Weights of a small GPT-style language model, trained from scratch on English Wikipedia.
Size: 14 layers, 2 heads of 32 (1 for keys and values), MLP 192 SwiGLU, vocabulary 1024.
Architecture: rotary positions, untied embeddings.
Each number is 128 + 24 x the weight over its row's rms, rounded and kept within 0 to 255. Layers, rows and columns count from 0. Numbers have three digits each. The size before them is the row's rms in percent of the matrix's.

# layer 2 attention query, 64x64, rms 0.0694, rows 31,63, columns 0-63
118:108123072107138127109185121110143102142100143145121168097119127144105124098162107120107138160153163138177176111151102127103141126137153135140118170121126169133112123153134109118140117097099086
088:147122090123122096149121159124119076155126118138118142121130126112119141141119137113079090122148163127135117128188142144122140120123166115081124133118090170145154157082107113061119143140103136
# layer 2 attention key, 32x64, rms 0.0842, rows 31, columns 0-63
106:184101129096107109126133103119147136144110167108139126108176141173097159071130137099097139125142131118123129087123114157166122142074147145138124138144159129138147145164157141126125099165122118
# layer 2 attention value, 32x64, rms 0.0715, rows 0-31, columns 0-63
100:133105117190087113134136152089135116127118179113143163126088126162132109129137103090130109110150104182094128108134128113119162129124196150147138119103153095139104154114113130108108126132121135
114:141143108144135130122117146103138144143126106132138130084144141156145130117081089164129135098163146158169149174138113119139108164118144087144126153157109103078118127154147094113094103185120137
110:121121125127185150154121087119144119122116141093140094128140160118070143132140142123083167105110145137133101084154161105111152121151118098093169146160091105106142145148113104139157115127148114
087:139139141148084152089125100126158123145168134145155138138149144168151152119108089112105128158161131169181136150117095171145138108108140095103106184131116143117128105164121126128099128142156118
094:140127142150115189095132119121128105116161123130148136124118105079097119111127076113184151150114114124104170149115150143123088099131153135138112097134105140113119123152130105114148151083186139
103:125116127132137130141123161123163101104147110144131104110087144160157089080098108117125128123133126136169086147171088099079120137147157145101151107104172150145133106120163145155149141109119104
089:119136144131113143124161124141147099141138143107144092118125155143088101096110092160117104148123113131102106134142165110131089137085129133104132165155103109125168133171116178163169174118128159
089:084107125113099117127115110116121070146160115095114102142132158126115161096157146121106153149116138119166119125139195150131133130132149127160116117138121112109101149101099105132105137137198160
098:125152163134143142121110111121128157122116154132122187160115118097077146123148145174171144133123122134124102130110116124125126131160138130123076073120108139175112114106144086155080122122112159
107:131145086147110148131081163146099080123150120140144123094068118149127112122116132147173085151108115102127110111159124101134101132141139144184105128113158129091125100137168144108140111140139115
102:111149128176138163130106152088117136166147104067167105101112175153097127104132100143121145115117127121122127110110163177119107136125136131158123099140147134147140130123119157159149073135096144
098:085122083130136098137117150110114189137161128148115189110133132152108109142133138153091134117115087121129136159140137111144107153154144074127128128143118091125158124165168158093112150114123143
098:146139109157108151129139176131149114132145164142171132117123132177152135137109131114088122110117145130119151115152130112158114104102164169158136161092174091130158147104137159124118103167123079
123:105142122160134129140110115150127135135152154123093085073152067153133157127112128109112110121138112187118137136165121094134101137061099142126158144134083147137121114122115136139111108122103157
105:093144107101133142099154133101132089116164129128107152148096153208137122150106155126122154156151087125132108122119177125113139101103160109157127098136121157127096175119122143146122123124149105
091:156116193162114106108135114162104127153120125149161175119114123117104092121122126109199152118122113124152144155165103162137102126123088166106129094105148148149122148125132145119113115096143124
090:135084122108156128148082131146108100122139113150105147174112133173143119068118097129142094143119114160093071113127139098103121109124151129115103146108119098138122110152092092101116100122109111
115:084154141136123135131098107155083132119157101125138153133112100149078138112129139129105131152126094058115136122147100118086117126094164176166104122112104138113118122109112137115085134156100124
085:130135164146123107165142174152084093133100149123094114101094125103118073143096109099119096115159126130147159140129098110141123156131114100140098084111097121104104125109132088164155123139124119
095:145135128127128147115115147118115143151136142089094136132107107097078140125146161092117104112143079171128157099096136117151160148067165133132168151150169146121116112121130139168092140133119146
103:103159177088152102135097129128150127102107105154117149158129131151148121121116171107101153086148109160137113115115133129116118094147135136177079159112115076148126119116113094151121151086128129
078:140116139149136123157140105116118138167137152083146179130132137153115112140137091104126148129113161119147166137136139155092107142119135086130106137118143085170131144099085106157139124140050125
096:085110085146103130151111122119185108116200130117103126133108143156151132126145144122100126089157137101148128136152163061128140131141144135113130138150104097145165147115131097142105156128117123
103:150125133141165128124073078094104088118127139117115136151138125099114135125169130125094118074124110139099141129106095123097147097112113081110145154171153136110127106105136135110102096166156123
108:109091103130125142169100169107154138116123097112151137126144134145111124117120145134109111141121106086139149142145082112173120190092174141136150122099134103125144147091166093136136087140141103
112:129124161127142115150119096110118107128108169095139131122131158122112172173137112133150155109134138129117120113129083180128148121192137078106121161090108098105128153105112135151123117154142177
088:094155119098143131151147158126145160122130149114150153102079146139131152150146098139118121163132097168190117103116133162154127131124134097131149143121168145081158134152135136151148074144150149
093:112163114131133092065135114152126172160117127128086153129153142178180118132133099128125141136109139159141112083157147137122143097160108101127117148110137095108137145175099140106110130128099125
104:133152160162114138141098128144082139164141083101128158143117153111157175114150181104156146134109091135144158122116116171127098107113104133150135128141092162145121136103145147147163170123144127
088:152141099142145122125114165119098108091119129131137144101150178147066103154162153136118121115119070058125147119145140120129108111116152112152118125140084113113121138079123106125156129110124141
125:154111109129111143139102170112137147092101149125117105089146112119156099126108076125175101103149135096125115103137090168110139168137107168123146144092102133166152112141139134135131105134099085
089:154155121164065138132137145116093140127131131118160144142134175149138134141133127126133111137134172088158113115106146135111162125122126114137046136114121175092107137100099118098132143111144161
# layer 2 attention output (transposed), 64x64, rms 0.0917, rows 0-63, columns 0-63
097:147122171167108153126116101138123140090159087136145156182123119083105140131134093116113120130138117158065116152120163122141098170130114096135107123148133163134174149158144131119118136157125133
118:167141146091129142135140102124122106123114166183126077144141104145105127115122156178108092114123119131124096118107175122147145159158071128116115156148146159122153136144136169137125164114131156
104:139102169110107104099181156133073113148155097101167114143117104153128121120142125160140132157185125146122123129141135133138113103123141107144173092127140112122140070128147103128146082138108120
069:086142124129203149135136119100128131110148161147147131089134144100099121106117152128102109101097142108128117111118110122088073178148128171132099125100131142130121127120145112110164093129112165
103:143158177142105169097122131133117139147129153130147134113084180140129109093126131154090119153141108109131132130135128112112137162093147189154110133145145145149086090148108119129132091142178110
105:111113122170092091154118123152108125132179128166106149140143142144150152112161171152107132191130092136154145134136069145108119130156109114142114150140152144139114111145141153089129127097101114
100:100123200115139082128121118106119123144129149095157161121132113101140110098130106121106126136110118102121098117164084128120141126158139145110102136135135100128115063113167073131158110097133111
089:098116170121085112072144106124072136146099102143159110125119152134156106129123169141149159107112126123125147128179161116160135120152106153116122136157152124110122150116194129154106141139141131
086:135112149159175149129140138127145107118140110113182102140078157172103129153110121084138143139121126126146128111098113149153160128115126109135135130098100133157126108205092101114157102133144111
083:110124135128077114131113120145139108150121109162126075174112162099130153129133124183100142155147116108139164127117182158097153123162101118101115108132149132123112158165124133111092136091152143
102:105173175145087071121125149117105102123106122147128111140129138119156112095107127197101165134113138121165117100184137084136125133141135125115114100133157111143141126159160116117115126152144123
101:137136112100104120124159068178124114124109107145099138151134127136128108149166156152113072098120128135143105099098117106151120158156123126119102174140131079127147141155078133104142156110133152
094:097135146123139117145111128138097145101112118128115115152110112084166163108150119128103140138158118106121126127172171085130107164170112098107161124133155153122152172086113087084117099121113125
103:157119110105131121084111138117148133126102094108108125148111164141109101168149160137157090103144116125096069075110141108135140147130126154121125134154149125111140115152191143088132141140086118
096:149123147098118116125131103105099115173146114110124131144085110131129154135153148134090128173107138079144106128181126130109069142158179165145101122124092143118105149125126138117124178144136136
089:118135133158150140096147148143140167114131128153102136127129144106104140107160131122099177151098105134122106175120136078089144095117134168147132159136124099158111107095168113099137105137187136
104:094124109171136113150115114112123084136161106101143099154110104130075160135174135129113063126109135123108148137102138139137120118121126109101167111092096114150121123154128143162147155147109082
112:109172149154131145088187098146150108102081106114136114120074135110155119130111116167098129111147123085143096109136135116148157113167146136149156128168088098102132127142144125120121130105122144
082:154118119105129149149126108122160157139111143131102079113154090120110119123127128148129181116126115159075079145120196140129158114140135106095127114134114131123110106123138182110104149153141085
099:145147182115086141177132124134107178094131129107164125137125125124119123116096094144159109105128090165100108116112168127127155095163102113155106126157141099127153140120116147118136135151095174
094:111099143115136124148148127123114131120157113155133107099132115146093125118148152111105093160124212110127144155112112120134151166152152076108147139111092119106126082113084157118124152142162130
074:118159127174123096141167130149140074078114101130123140163128094157107141100125131137163100147138139113117095105151146136133150163110099108093179089112124124134147081148094120131121142150130130
097:150081149104113103109148115145086132104113092119115130134095114141122101130163144108081093118147119130168123115165081129117139182123076149091116120164164118118136118133095109121156140129113123
108:106191138153128132110134114155138160083157154126142145133095113117146139130149107143143095121094134127121132113117194113110099133089121085116104118117127112103197141144136150167109109138141122
108:139125133113113130131128079136143091102108097129115109136114094148136135118125154152127091103122108211102112136170158139141109106163084101100145124134116102144168149116141117086144125122091119
095:086135131131153141090146124140139138093137123136152140119116114080136131115078120133156189160115134166114142164155094137132131179118142095104156116102114088131132123166157156111116102098143118
093:100160105120119138142101131117125086182120134108128149115139149101124132131097143180138153136146135181142114099151131142105117122141176107107137155095157148156153119131133122101125126128094203
075:119149094141127140103102136139103152129100099097086144161154117122096088149163139130167096134117156090142134124120082154135139138135129145156167104128121108118140152112114103146138150066177141
119:115163127129112129117133156130112139115144130121156140129161134169155111149116120135142149156097139085139133148157133117126212102116123151146124123105123109139115123100103177154076090153180140
106:166161153102103118096132119157148104162161111082133101160123116124126149134138142179130153132136156120123108144160186116143082135129111113124112134150120076111120085122096141097103150133144107
110:175124135115110149145133139151147150107129109128145109148176146112131105146133111130164147130120132188137162201109109192113117113097107114124153096128118116130134126138135123090154162103096125
089:129117095127125116152128148092143132132117137139130114108138158139126162154044109146131163142113149104173177108104129149142142132130097135143103114173106104113084117130131107144080093110112114
084:159169132108123105140133127150102091157119181148094082136116154149119138154145164131146097103122114162155115130153120127129160130141132118067175125126116098120123116102084145151145151100100135
119:084126172162118137121117127122136165153156136111137148143108133109105146136174123095160133122113124133102115121164099122105119093120189105105174118134096108145110161143122081143101134160090141
109:152142122176139143154111097119188171135102121122108134122101169130112103120140127120085165094102135093098135082116095098117169122105135158134132135147127124147111138152157139169102161137141130
084:092133176145097117089114148134124090136145146127078151163104116113149162123179151110137133139145112164151101112132130137148152097138155102142149181168113091110112124129137151131094161119132133
092:112116121097157099153128140152109106067125105132137150147149112121127142110146105109146143125147112107165119147120164122158124087137110063106107125068141121134131131109165145072128126122091151
105:141136128114128170101099109138158135146101165114135124120140107114111116129093127106140106086087151145144099153128176092152139156149176112114155155118111134104122175105147110167149146137167165
100:145093104157146150156154151124141109113122095144136143125091139144075131123097155142098141121130163154129177124086129109110138158109120127109148103083108168158102168126137144118087124165104141
111:131151103166111162148119157166175132102120162117102141129137110111136127101133125098088091128145124150177099167081079150105141128127154132151115170123138108124138097123147173125136124114143151
110:133136099089122120133125136126096139144136113118124111112182109107156101115139127178150119122132138140077170102150120121150102038117110149121126077143142120090114125109136135137142128093114113
103:121086114116156147109126118075131153102157136123129163095118109143144139137101153083172094137129129121155108133133138139147124178107135073099138151081082117112137123077131136154128115128120146
096:125084156097174124157145121135122133113154126112137125127104127102106133140182159102122075116163138139062130140105094125128146108116136103142136139119102162105096132148100120112154100076129147
096:139099132154180111118099131109146134176134126134155092138110124102120145123110142107157127138131116136119179166131110155093172124107121136074168111158126142163173109109167123130127136153092115
091:135116165143134171114118134115145135148176151167127124125165153155089122122107149116185098107100097139146093142140161187141098150131128114123138140113121106124114156169115149152126143123125177
109:118131136141110104137145109143097145127158135118124150128105100131160170145102125157106181134126130121156116149151134144128113154103119108152135127109091118139084165111096072170075115161141172
114:096128126143124138122141212153132100114127174135095123089173124106128125126106145105109126106152141165115130128098106127120155127132128114139152189165167177108124108115147130122136130114147102
096:114151119088118124155128135129106113161152126129142143125136122145141133130104141120152063129188176117122161110178109119165090135115101106136116103098155146121142131163096137146147140113097077
092:183123136117113142113173122145135159094128144165100143103150139142138100154081135137124143143149116178131105107122123093114148152158116135102134142173110146118160122080134102093115110139106178
119:134123119093133083159116139105120166132124120177136125124166116158144150147106111123175131156137154154168150162120167164136151107098114088112117148122133139131105131105098156129095123126182092
090:155176142127105153132097165136115091110136121113167153132095129128087129140135111102135081122138160103143154100152117093150092142140120119127105128083121131147130113142092070154135078105126129
095:116125115107177117091118115144142060112110127143119097134122108106141138126156127110120173141102161138160147151112124134163123160103136132111132109129151117143059108153138108150115095081153101
111:142163113138114099137136157119139114137107133159115127128154118139180134150125111145160172153121096124140132132152141152136131069145101182127087136158178170134163159110128125106127107109116083
089:129123126112145156138107097099139122167136121078132093160133151071155149128132129147105105089142120160084149125132124099143127074131136103132114142148145137138158156087127146093147145076103132
110:145179114146125167135136126110168121175126167134132119116148139126093154134095111133155148128105130137091126109091166150156133124138175114126135190129078144116126149100144153155091144136109137
093:171128137136129109125127092138101138139092097142106111127148158172131110145132122093121169150155140099123101103151117148162160083154145138141140142174112102128063102121090093103126140119137125
123:128125145127127185139092144134123167147162158146175111158163144110078150133152114098181160142104135088146126145093119126156113159124159117135128105111129101147114162134130135151125116125160161
106:122134162126116129151095142125114137148110132106141118142100144121121124128200138112098101081160134127119106115125115119078126055145128182147095157153149143136116126089153116131150131166134121
096:079089173115146139093139142190133148130128158112104130123113117106126133117150161060139118130116115077150122167122131133105116155135093168145122128131154153097096117132136148128156159136131115
113:123108134132108076099163095126139142153124141168082103119087113117148135147133130098082110109139103179107095103131127118099136133142127144117128157168137142089146112153138149126107128174084108
112:098131110112148094148112114137123113151127120155148119127104153109160182109123118155117119139160125120192151140088113143148064136124151078130106157131124127121114118136137101091166161093137111
092:112087103138158135193120142115142151115103150172151139096135150137124110113114129084127108131114141096164174121111080141132157121139134141129129115123178171126107172101158124147157106133123118
113:133121129109144146124116085110088112110133137157139119153100083125110153137112100142110116133148115121103101089114153082163141179155140131117153130126073086147115133127127102171095117158148166
080:123127148154127132139114125143133110135133113140110156105131092127158117111174156081089081100178145143144121152135117120134118119137181121147153200119142131131159133092153172124164134113145121
# layer 2 MLP gate, 192x64, rms 0.106, rows 0-38, columns 0-63
091:124158123114124159172153143167102096153105153112141114103130151122108131101110138077110120135147146088073123166092107127135152126114121155097118109081144134168150131108162152117120119144091112
093:093106114079134113155095123135173093150167111128115107115103143133109118123149137092172166125119142152104116121141117116109167154150113083148141106130086104134116130094101144147070114144112131
106:093136120103107158134124143163108127145146168157094088189114147129173141133101122113176158154145090153105137133137143132157111134132102150117142094150105135073158136123128139113120136088112129
082:155123126121115152130106148152125083130113137132151105118117135119082133137130129096131111158106106073137159095128122136147159101127161085083119141140154177126116166186134146105172106123148119
091:114123116186134093136129107167113114110166175125160112083149127085180079131108121138113148147134114116129142151145113134114098094093147149149121157129128176115126116135147092125142094141122136
095:128174111119106130191156145141080097140102138132123137118118150122118102071125152142112123136085119072087149104100114139133143126126080156118125148114149142162137087107132115111119133112103143
082:118120157096128118138116136159117124099161124131125162122142115099158135166150117151120128144143128156129094163098115155153059092132135099164072128143159141090117110126134097079118121143127102
110:139142150097134155147118134093115144121173136161133173107145112131120133154123096122142142170119166172121195142123090146142116108115168146155135113074134152152120132108132112104153109110162142
059:116109169124159152139141112101133157117124169122178131139164099112149173094070140131121163123141135151109139124120121165155126127154114105132137123132086136126160123103131125124194112132171156
105:165129134140112116118109155111106140088133100096150174114116154104163094133125160176105152109111190125116120150083128073111106138120135140117108144115125149148176106114103126133142122118094140
083:128144126133143092123104152150053096159142111125125132132122145133149094136143182148113119093128109121108105105077120141119106147116152166096166123103159181117132142131120123130126140147108173
088:144126102078143081127140127146096124128122135153131140114119115129138121145136166111072140130128096093122117123097101141105090141117120189083118161120121127131148137103170088149140154157113085
110:075123115123142137124140143132150160144144142169099083165148122148127163081118108097138164127120109110163183126124144161106181136099134153160122089159135151127141146121109140140143151130131150
111:137114091155172170141117116143116130167081119092122141113116131101103164102108073132160108168096137107146142147108097162132120126153105140114142127163088119106107126106114138085157145119131135
095:135112088118066120108134141132135111166127137160075116102097087132128155154110132128150143148164111181125148181165126121151129111141132099142128114086123125092141136143140153166155118123147139
083:110059147129097090103145106102137115148135122117146112144111114150149145111138142102133160102106137137122149102132150172118058119092110090078164146141142110122114142170111120124143117133112138
089:117166131090137117142158150074142158102159148130167137115129155124168121112148152123147145065161126154093096112144145118139136100106110153127134134145175132108121126122169136117120101084098131
112:138114108077125122147129124127061145101090099141129143125145112103120151107115157134130136139137131101123151139145105151113090153160120157106142146165155137130119134127078071101124134178098164
085:149107132118123122165126110139121116116146115115090147119124095100150146158120153130089095170085108156149100149144124124135100189120119097113135135113164138107167108152079128093120167154092130
116:142096126144137140112094128131177138133123127149140133157136167119120155135074072126153103150137116130179159090120132136140200139150121154166123135143122156120151131123146158150125135119131080
086:140106125116138167135100142150161115180095148144093111126140136130125149117112160076141123110149158140108126137097152105140174122155133129104090150130097129087129092118077134124120108163117177
087:095105124130087139124109159125124146147148128112079088155132144167164147140176138101104110171099126116089117106157124132163105127149119183159169117117112157104127150131131163146144129125148126
099:080151153120166095176093115103129077111107141120128118132122165151173118098160101153117128136144104133145100113117136122141142115123085108156134128141084160100128145143170127115154138088152135
093:112140095125146051144164101139131139103081167123117151095132103101099142129103159142128108087105142117116139146126106116115131148103119179136127099147130094114095118109148158123103117136112170
083:079145074082157129131103150167180119136162158112120152138106134106127114118133154147121151127099141111075127103102125113095166125109145158116114109147146132142108109109182133101132139148120114
116:141079134122143144151071133147135130132174118128134150120131138155109131139113094095171150152100126173147188134132131145122148117115155118177137128105110146147093139123090116083126119117092100
097:153145133121126158179120128166108117126138158142096158143095152140173154120135142108117142128100128145074136109131165131166147174112128151132145145106134107130131108156121058141165151122104156
093:077126087115138145135141099134106119105119145140131099162081140146123129184096136120139113133073131128115172125148097172103131181133110103135111120097125137150131142154120143136179109124109149
105:157134108132140089128098128131114121115141144145135166142131098082119091127112133117132183093146091130163103168138122187135117120150143110123115148137087169089127108162135110126115092158118162
124:130136155159122111128150136149120136134139138085134140128142089123141151153121124161134097106100116104083112124114180119126120149098120133093197120144198094112170117142138159129131142119163142
097:109160105120136095141144143141107142145098129139097129145132144112090134107134138114139086096200081137149119148109132127122151110096127123122193139165133175114117136118158129118136115157126076
093:142187147136146129087089108123141104111116151167137102097182103125100143125152119121092143121146144124126093158157132128096109169126115167111105138106119129153136119153079120161108137127092149
105:136111149115089142107109123088148094159157147137141099134135139150177177127137110136142155148105116164172103077128112160135114123107108127105147087107122162106143137120085130090135111098151131
090:156125162105148126148118102101127094101112124137077106185100108120101110123156106098142174137129095077133098089102137140135126130150137123122142180116150132131153155106102122123107110169115137
084:093119152164147172152146114172130130123123134163119123130133132171127133105093075110136145163075157158154145114122113115123140157108159117143121122116095153100096086157112098120166128154129131
106:136094150095105111167121165116147112124162116174118079121131145115144193102105107181126111119126157142166118127145164148146120141132140114148118107152114109082133134163131120133147169107117131
101:133097146168122108161133071136129114118131095128150115112139105138119144150140175143147111164170091150130120182080127154136080111150159111123147114105142120147160110104106094118146141135101135
138:089139122151090124104141156175112106160109148128126081126122145150129169153164143153121118161141121138130162111121127129165135090115115097141102127179115163088135161141134116178149131144101151
103:111154160103120113125116131105095138080141151140083161100102139079174161170147115104138130133143136135130131135136132158129120106113145107136168116136106130073128131137126082122127154131137192
# layer 2 MLP up, 192x64, rms 0.106, rows 0-37, columns 0-63
086:110080147131151110121065118092152171131129108126145122133142084154131113155134142173149141079119139110134116106146167097095117150137156117157113140165149112135094108138101133157140120117170121
090:139150122122140106104123143114172135104105141091096126115121099074134098155099131108142130092138183151150113135118100140120122126179128124116133137130105144123091100097156091127101100195129133
100:146116154137103108124132166125117118072185099097106151153155091140141140155125108155128101166122122117148103107145153136142111109074150136134138146123108114139158182109104121153108147137138170
082:131108102121079109108140092130129094114132142174112139137116087141113178131135151129121120167146156155129104100115095184119145150146158149176162143140095125133120116143164121139114166128091127
092:145149169123105134172079123165139126129101140126129119120153172099142137125143121169140124124154076069123126128104129136153113114150145126125124192128108095144144115145082121114078128132127112
095:150075143121183146081084107141158141132150130122130104132172087139106145168129106102161137099161143151119095131122136097125100148126178113145109119137117109125126154146111141157147107163131121
087:118146112170176156104132142146131145071177098119123098125127115146143119159120138153123136164171093099091117165115116132124103118100151114102118133147139083103130116090139113106096138103121158
116:149148107118154165158082130113165122133154130137149127132186107140111122103099086119157131114138138128124179148123089117121149100117154148157116125114117174156121133079099145107128096095154108
060:129107109109129147126119150098088151102150132140121114141175110149153143057131133139090120126165148132096115122165094109088106120156116188147140099152133106135133114137136140108169141101124102
114:140106122121104137100084107097105152157119138147152142137132122128091166124158167177143186151114147121114150112137089142158159136107148130111133189131118148121172132142152158155105130111111131
077:116106149144124098096088125160124137140189105146121112156106132134150081116134154118144125129136099127108085115142181156136092141108133105123148092120157156116083106143124135139136173118110175
092:126124147165110175098124142127127140130172127096171110107161151133112139122111109116180112135128112155122124110143160117133127092150115069149154122105135107101114115155097163114151097070141148
122:132158132117120171135104135115143106149119133113149134074140124141120159150123100162138131126130112150109093165131106135135117116157135099099185182106110096100116151126162148146096108089157083
106:121154163085112088130128128130133106091171130175137115124147133152148086146176171113111140078152136128103109130160134093141117134128127105145106145095139121161161139149141138187113117145131125
086:159115152121152148094128143115174160106151098085128139108125131130091109124105165120160109150130117125117116147131157093141109167146082100078154162070139134150144117156102127123137158127147122
075:144174112117124128130148110152137141133135120087123083130140125128145132126162144123118062110145128092107113076162137114108087154144104154108105117123179166102144153126159172133133167137122130
081:138101082095152121128123143111151131129113091173112117131148132104126126116123136115133109096133104168133161123168123174115099147164102143134118121102139153134143121139094200096093130075128110
104:160112116065087135132141111121113139136078063145128143152151148147154101121127164146082139132137114089136143141158134130131141125134128099112136124148165141107142154145105121102137168125071127
097:122166087135113142153100136121126170143153141099088142152107127115126139160130157108163129167142117140135111147109176152105124123137135103122125123100113128100188137102116156120082085163091152
111:117119193102133096128124122127148132108171104133160120137135122142122120179113151129111130127127123154117114130076151103155126157100197091149131137107141166162096138166094119109120112120132144
084:087108117140123099134139143104115144095179101120148123121136111119117116152113082155136137177112130102155121145158107142145109125080145126161161084131153098153134144131155147142128163064118106
084:152109151156099172125135155129119131133142106078144131107113138107108155171115125076140115139117135102086122126120156175161137149155151170164158099123098100124155158122144128149139115138170147
096:087125167117166106179108116110103093105127130126141125126121149150184132109130090147116111167140115107125113110101106131134139125097082120141118143145072178119141142156153128148152146085136115
091:135110165128103160138119151109104113111154062120113122134118140169130119170139115128104130185137102123153105110151108133138127149145128089086105136128147159117171127133110077130112097152087110
088:086156129134163101136083156128169124123109108100092107134140108124126082147154150165132130128104143071115131116089104107089143098128164150138089113124132115108136093078136128137135139141132100
116:124112143126135133116064142124136143139164128137114127170148161155162122149131092124135141172091089147137170129147160131134128120089148121176113124115129149116125152125089137087162131083135087
093:126076146156127102086129147092144133151112105109138092102150094108097081143106121149155087135149124123155109146127095097085104091137137109103111106139113133132145128099118189129114126134108106
094:133112147098079128103107146121144171175146097083102147104125158119133121118156127148136120121164085154167137114128159081167158101118121137125150140123123119097116129118102138146091141122146076
109:116108146105123148151140138083107199135144141103132126149129144125163126152126102137165108083171118112151143136168124121136176136112101171164117091133102112122130106117131171151107155118142109
144:172116152149155134134102130110102113079107097139135150074131122119077075110136140101137108128155150109113115129135084138106121140169129106137133139103092140178115148114149107121108101091115109
095:109112152171106170135115114124176121123115137105134110113146137148128112105116145102100148141111156156137135117204136128188115106131130110166110137138142118121151119177099102140083139104109154
091:140086108118122123156180135134101160167126140096125143138122146151140117142090133134151115157103121109135166114109098133165145068127140120156122141164139145119120131095169141082127098155166093
106:143148098136174142152145157133138114122085102109096122102111137106107095142113160111110117096186151147121171180122148118123147117131126116156126151146120127150089125133175152146144145139077104
080:075132080165124086134152166128153121123124145111125131120088169087122119136121135139120149145133156144112133115161099134086117119096145152130138117112146167151119135136159127142197094137090122
082:114109114113166147131127132153119143119122076096137147161187175093137116092089103148172120135084135099124148105136111155132112142111164139094101139148129124122115137129154104113175105114140106
096:091156146150164111127136109122100116086119105148115156099162127118135161116161118093086141082194151122128134174123090102098109123159121119153099134119113134112127107137116102111136171117133132
122:106123120138113141151117085125143119118120121126108146157122091113127143144130131148135142191151109137162158195089137143135117126173144098113107165087108116131110126102095078119124135138082148
139:156121115119167133136116092084134153079151114130137180147128116110124107096083109116146120112094152119146102153139137133101121163149125153104155145092125098162121115121118138063119145115169111
# layer 2 MLP down (transposed), 192x64, rms 0.106, rows 0-37, columns 0-63
091:128110135149131126115126155087159138115184119164148133160098113117118115121132098151126109144120096157172118110153126147133127114161156092163100147142116087095126145163107119114192143118170140
086:168114157105129086154117129121122122156134113081100106122118127163101117126110103104149143129112120146121107116104141134074128106152137075118164115172124147104081096073119100153117115146115111
106:132121128131116144116148121121109130075167143073144130127164125106083140123125125115117069118114146119148119109125147119135129117043140108181134166119098103141114173108118124149125137115147123
072:096113124122145138128105114126163117162131135109100164137126109147099105172134156153121099155091125091136123082116095132128158068095142118094150155137175120115134163172147140124122126158111114
090:122158132138139120133123123124163134118080085107116158161108130157092135084134089124130150146142110095130122096132107138111104137147093161088144136107118138131132085089121153149102189165155140
102:099095133131125110040101166128150136100163137116150124134117106130135143179134123119136140139136122140173112122129102124106106146140161139108103140142118093124109180137155168110159116154151155
082:141105141129152127087160134140119084120118122112124110129143099137108157130132138103116116071086110141155131078187128137115149155109115147150130094130098135126102105121127091168113089098130175
109:134113166080143136167102101107116167145130116168139123142134094114116118133121094103148096114116158164107165117085100127158096154093118124118144128131166158144144136139139164153135110149078148
059:131125160138107126131125094120133122126128125159096134146120106095114168109093158103103139119118106145134080132113127164147174148152151092153133083104130137172162149114135080173084108112121135
104:142137101137133120148159177116150129111158127111106142117123143116148082156122133098130090144152089161137118164136153140120093129165112138134130086086110111158093093108077075132138122144144116
073:158089121090150119137123113096116144145120133163125154131101117100139119111100109168116147134157130132112119078119098077139145139138137134143124130165151070144108151146138165130145097085183112
093:133117119170174113151121145155126139136161124116113128112137103151135139104098140140108128136086138137149116125149161119151160152133158064167136151141152149155124132119115109089140130121162209
116:110143148098110173120099113120134108151121116102151085116137107145118156131085098118154144160111093134118135149095117151122094102177138090109139173107132089113147164110156154125106100103128099
113:091119177101109094112117143144109119129175129172106116175124113187157105144167161143139139109150173125124160150103128121114122123108137111149125147085136123159107138138144143158108099130139158
087:096124134144166156131146138134131108080128109118150164168148145128096129091141127115109164139134133084120106135122140117109101168104093108111165133129155132162085117112098091110139159189117134
077:122111123093149189097108099137088134126117114154106148132115107119131108104157144121131086106133103144123084126111096146164148122146190128143130128131094130127159098164128152128148113189117140
089:129132129110157092141148130082142135102139120142129120136113163104131089126103147125134150109144121156129135151138150125112102158164110129149101158081135136144174108152114206072154126097109119
097:170150103172144135146154116133163122136096172154137097110150131157144092156120079096105135098129159160117151128114129120126177101105130159123143091084097152133145125128153143109093138114124128
091:112080192127151093089147094115149107101110111154143109125160131148123131127138144135127128119131144124092142092114091147166090135115098136142120143122094098176088110156135099138143132103163124
112:074132173127130133160158087100065160146120122139089100146105129126155108145160157098149119113162149127124129142112117144114100085109116121096133156098119152116128127135089123079141124141138129
084:104118117087125157136107117094157112139133169180137134113109151168155128146150105170158107096125120134099147125119130151117100146131080132173180143118150129127153182098124126132136156112131147
083:126145118145125135086192111138114141138111154125141163114138100079085148127097111090162130127119117165130113097093152155156129136120116115133154110132108101134134190132123075146105117152127147
098:121139154155156134147147103124092110060115113105156162131120154134143146117091137162104135144127081096105130112061129107122114122125123114104105101112060137154132114139125111127117154113105129
093:110130146158165208139069149123153151144160113131110115146126165170139090129124074106128161140161133140153133116138141141140106104163130117147140149120121158140129160114133120138129117126116086
084:138108137120153106136131123099166143106126115101081117129151129103110105104127120153118175109117122090140125087082132140084111083140152155135149094117097148107158125076110138180127130111155121
115:131127140155120104156095073135131163132142124160118138138153123085130123137162129066122109118111159152143162145110117120151128125051109113097128110122131082149122115150107103143170151118114124
115:099115160077129110096141141134136094119152115088140078159174121137107102128146119130138122129089130120185147136113120130123107123135120126127127162100117109124127160112110215108116105143136144
098:158142182135088143123115143146138159142164133084134153137133132126112172102135137117112140149125131168151105108143148085165151090104143133107142142134089153133114175087102112143108153087122117
109:156117142099138124100125108085168136128148106131103162102170190133154130124125147137114088104130122119104148191102146094150163163130146178141137106153125146121146112120137114126119145149104107
131:102132093111123113143144115143151123184136171148094083159112130118160179141154149126114153119071102173134122126152135126146123125137145170122095155142127141079128129134123120144155175118131141
093:137091133112126138133143140137156101139132119142089109142090136165143114164112128142112144123137155119133130135174121130141106101138103115182101142135167108159196101145109079106168116120098165
093:098108127108105158104157129158113098128119125108134134127093095145117113127157161141105125117136179133169103140090106112106098101089130118104151150129173133144186158133137124106082130129093156
110:117156109117144118150125138160151133154139158134095091158110115150160155162161158118123110136113109150171185142136086146157123125134108087120162132159095155156124134111097152139151141139088102
081:157143140103152107133116109134158094121118128121113065163092122121100129102153078100147182137125084057138127092088136114156126117133119118145142167133144130111138127108131141105119141130127146
082:140132121141117156113090123122132104175055113121122131121157155088129069132116134119135135131138122123133141138156064137104098138108119115142115148153147126141165138124112073089172125102130132
093:137178107122134069135117114097165122103148079147139116119114129146141169128125130128098121136126171136087099153127137108104132136154170108123118098140087098073137100119139134129152155087140117
106:171149154115134106102144159117117116122125131156149093088154164133133093133133143137122126090128118120096116073165121130101118143066111145126156080162143116113163124148153164130135103121158107
136:116118115102144106131100111129112135055147094115122120132120147153117159084137099129120142138114120135142178172136124165143104132167103090114137202139147138122109106130116155092139139121153139